{"n_kv_head": 2, "head_dim": 32, "norm_place": "pre", "positions": "rope", "init_std_up": 0.0943, "init_std_down": 0.0, "lr": 0.00556, "beta1": 0.9, "grad_clip": 0.5, "steps": 3837, "dataset": "wikipedia_en"}
Each number is 200 + 40 x the weight over its row's rms, rounded and kept within 0 to 999. Layers, rows and columns count from 0. The size before them is the row's rms in percent of the matrix's.

# layer 2 attention value, 64x64, rms 0.135, rows 0-63, columns 0-31
099,183,132,209,239,242,244,169,239,231,219,169,232,117,197,207,163,193,230,223,225,160,224,224,231,239,176,184,272,236,187,210,190
107,143,231,180,161,219,199,297,108,193,176,174,227,201,215,209,235,228,238,185,264,268,174,165,226,170,228,225,244,179,251,129,166
116,243,234,165,159,117,203,185,155,204,121,235,215,215,238,234,245,260,128,163,252,197,222,220,235,207,233,182,203,157,204,138,208
110,199,279,202,199,262,241,146,224,179,242,234,222,214,209,257,185,155,180,272,90,270,240,164,242,189,178,201,131,201,223,270,191
108,271,199,226,245,176,271,175,254,146,166,268,169,187,233,185,200,250,197,127,251,189,258,160,216,245,131,195,235,222,213,229,172
097,213,222,183,226,218,253,225,192,230,255,269,192,261,155,255,186,209,136,235,207,216,268,161,134,245,167,225,174,180,184,147,148
106,243,260,181,159,96,230,133,158,158,156,253,170,227,220,196,223,237,214,142,234,227,230,193,245,171,143,248,190,201,193,203,173
097,261,227,219,179,194,276,160,234,180,185,260,177,197,175,208,168,236,152,160,213,158,160,231,254,162,206,234,198,209,158,179,246
104,218,194,204,199,259,150,173,193,225,227,170,183,181,146,215,125,121,181,246,254,133,194,256,222,175,227,214,148,167,182,193,241
110,272,234,213,190,192,253,166,341,231,233,230,212,241,208,186,138,167,111,288,241,217,196,235,260,229,216,176,167,161,190,190,170
102,199,216,254,160,198,193,177,234,199,305,224,211,172,150,190,149,205,276,229,72,234,205,157,167,217,167,211,246,194,183,207,235
110,121,219,190,203,196,144,183,171,165,240,133,195,214,231,196,254,179,291,125,123,175,208,227,258,160,151,186,222,171,214,221,221
106,166,191,177,159,95,237,195,190,153,173,233,197,209,220,222,165,210,218,145,216,215,159,173,291,215,133,163,257,203,225,258,164
092,212,213,271,194,128,164,174,236,258,212,248,157,204,164,195,160,214,213,220,270,160,171,238,138,146,257,242,195,212,151,234,180
093,258,177,185,250,194,135,159,216,226,223,195,187,213,209,246,209,220,154,121,165,168,270,181,171,201,144,134,164,273,207,228,253
111,206,166,169,175,266,93,276,283,203,200,208,190,219,179,170,219,222,225,263,274,143,233,199,193,240,251,143,161,195,180,245,157
089,163,185,277,202,222,223,181,199,196,226,172,237,247,166,213,214,163,163,267,146,154,208,182,144,198,257,270,185,184,136,152,168
101,181,160,185,215,175,251,207,209,181,211,207,198,200,158,224,232,173,188,242,180,136,241,189,187,201,209,225,189,236,145,144,127
081,218,190,181,171,206,177,236,106,202,170,198,183,217,199,219,176,220,164,140,279,233,252,226,143,201,211,213,132,183,234,106,261
093,127,123,243,214,218,176,259,163,155,177,155,202,219,246,201,231,222,218,221,258,162,141,198,158,137,172,218,272,161,216,242,186
100,254,198,235,210,205,229,171,257,190,224,257,203,233,201,167,133,212,122,242,272,182,202,201,122,211,247,206,187,208,186,228,153
104,176,212,194,166,162,263,222,162,214,185,216,206,217,247,170,210,170,180,108,189,262,208,198,281,151,129,241,192,208,239,184,238
099,253,183,149,271,283,232,169,172,215,174,167,196,214,167,199,205,226,201,235,235,172,251,267,166,255,285,182,247,155,215,133,243
103,257,138,190,203,198,195,243,258,187,176,188,193,182,182,169,196,211,155,252,206,176,161,237,197,215,252,177,282,202,195,267,199
099,192,169,235,168,229,267,195,209,217,267,233,221,257,195,201,187,156,96,151,248,226,257,250,242,202,156,161,190,201,166,181,209
108,220,251,202,245,207,244,190,220,196,178,242,238,170,143,229,189,248,212,193,230,198,252,178,145,261,199,218,149,199,166,180,163
104,196,215,241,187,181,167,240,214,196,316,204,203,203,185,215,251,185,293,213,181,130,178,231,162,217,208,210,180,198,150,195,210
106,253,223,213,225,184,267,193,203,180,253,222,194,159,168,169,175,264,222,193,170,180,239,218,114,220,203,236,190,174,163,255,154
099,217,150,209,227,216,181,134,158,184,245,146,146,202,135,147,217,162,269,203,194,254,202,247,108,184,181,200,252,208,186,232,229
106,224,179,237,248,143,183,191,233,155,248,124,175,221,216,203,258,123,159,226,188,184,137,272,116,185,206,222,180,215,191,161,174
098,222,220,249,193,187,184,192,192,186,173,119,210,244,182,160,253,156,110,260,237,171,147,250,144,150,201,177,230,199,152,151,251
111,128,196,238,197,210,174,235,246,203,288,199,174,176,175,213,180,146,219,253,79,175,220,163,183,185,209,234,241,201,160,198,221
089,269,174,285,197,94,193,169,219,261,150,218,233,174,218,137,229,172,214,204,157,253,135,182,241,158,294,178,217,244,206,220,201
099,190,173,183,259,159,92,277,211,170,252,201,240,229,155,147,216,146,182,163,104,287,259,216,154,164,185,218,150,176,182,235,194
097,169,142,202,222,140,225,230,251,108,200,212,263,187,139,206,178,183,255,186,149,228,232,166,234,206,185,176,245,195,178,196,189
099,307,239,312,173,130,213,155,183,221,194,208,203,210,206,229,221,154,187,103,197,157,173,204,143,224,229,168,186,164,292,166,237
106,128,195,171,227,223,251,228,189,197,183,202,145,192,158,226,215,238,193,159,240,184,150,244,120,240,154,218,216,215,225,146,189
090,125,232,180,184,252,225,150,188,193,216,266,189,188,224,214,190,155,217,248,230,198,224,236,250,186,190,184,168,243,208,243,176
089,195,242,221,214,144,239,253,216,242,209,162,232,234,95,224,173,250,161,245,199,180,184,155,162,204,195,223,158,215,216,66,220
101,189,184,244,201,232,262,156,265,127,90,172,226,170,211,189,166,223,175,163,172,179,257,193,213,217,268,196,217,152,214,237,189
093,201,241,219,204,180,219,222,167,243,170,235,193,157,257,233,179,162,284,256,148,134,166,237,215,189,270,241,228,246,189,232,237
093,258,246,255,156,240,173,103,202,180,182,175,173,223,288,216,201,182,155,239,128,146,212,234,234,184,167,156,245,206,195,212,231
086,206,145,152,203,233,148,196,176,210,278,220,248,189,193,172,230,148,227,256,252,238,237,252,242,192,251,211,191,202,179,271,203
107,169,185,191,184,192,103,247,172,208,247,198,187,218,185,232,229,183,179,123,191,219,148,253,150,192,133,163,192,190,197,219,249
102,209,158,271,141,228,208,170,139,253,166,190,148,219,222,186,226,246,149,222,150,140,177,208,241,157,221,159,193,218,181,185,269
104,202,217,202,232,132,287,167,284,225,185,175,239,222,163,230,207,200,180,195,199,200,193,167,204,229,173,218,159,213,255,174,190
088,212,193,120,260,159,158,146,163,192,184,262,252,159,136,239,211,135,266,199,203,229,253,176,132,194,139,221,183,176,246,203,263
091,239,233,261,186,237,195,226,224,158,215,264,214,209,188,233,243,132,192,187,105,246,139,176,209,159,207,202,199,227,149,226,174
101,161,195,178,212,224,161,188,159,221,259,263,231,211,199,231,161,153,155,281,216,150,218,200,145,166,209,197,155,233,218,191,232
101,168,227,225,188,171,211,209,171,282,204,210,248,160,139,220,216,177,217,156,175,244,135,230,91,232,278,217,187,176,275,173,257
088,166,122,154,144,254,171,230,212,208,304,211,220,203,179,229,132,201,241,283,230,262,201,247,234,193,181,186,254,252,145,240,180
099,249,167,165,227,260,144,175,143,188,265,252,178,177,206,223,205,222,181,254,131,205,224,246,187,192,161,170,222,189,197,233,251
096,283,227,232,216,171,170,225,216,187,207,166,198,266,212,195,207,198,117,190,234,161,158,187,224,170,201,144,188,198,186,269,147
108,185,201,232,198,162,148,141,175,170,139,179,247,222,185,171,204,225,216,168,204,282,237,223,201,205,242,148,212,204,120,204,179
108,170,275,149,192,204,149,101,183,244,183,206,239,206,194,191,182,128,204,153,168,204,231,232,216,228,188,154,109,205,149,210,237
093,137,219,144,166,174,236,200,163,193,251,249,218,217,198,174,221,243,194,196,307,192,128,209,207,179,240,185,211,238,261,235,185
103,241,212,221,205,250,269,180,236,238,193,223,182,238,161,220,174,233,134,154,120,212,135,190,144,193,222,177,196,222,214,225,194
102,210,171,251,223,131,279,222,188,149,188,154,173,238,149,198,209,206,127,211,135,222,238,185,174,211,212,163,156,177,102,141,192
108,184,200,172,222,274,234,192,102,230,187,217,186,164,144,192,171,275,187,189,228,128,219,223,166,224,221,214,169,200,253,137,245
084,186,169,217,229,162,211,175,142,197,126,214,240,174,135,215,213,234,232,178,250,182,270,247,197,243,152,222,193,245,194,102,234
099,93,222,121,181,199,179,184,178,257,181,225,193,201,198,220,202,177,278,252,184,187,246,208,206,237,202,228,118,171,147,241,210
094,211,191,280,205,278,176,150,192,212,201,217,169,186,235,167,239,181,220,190,217,195,160,136,206,222,236,173,135,203,184,239,278
097,131,258,223,217,160,206,187,123,193,209,161,245,233,98,221,246,189,224,164,248,177,196,240,163,193,191,202,114,184,226,133,269
096,193,265,176,203,124,220,131,133,198,186,152,191,212,206,198,215,162,203,166,139,198,157,167,166,195,205,235,192,213,227,246,255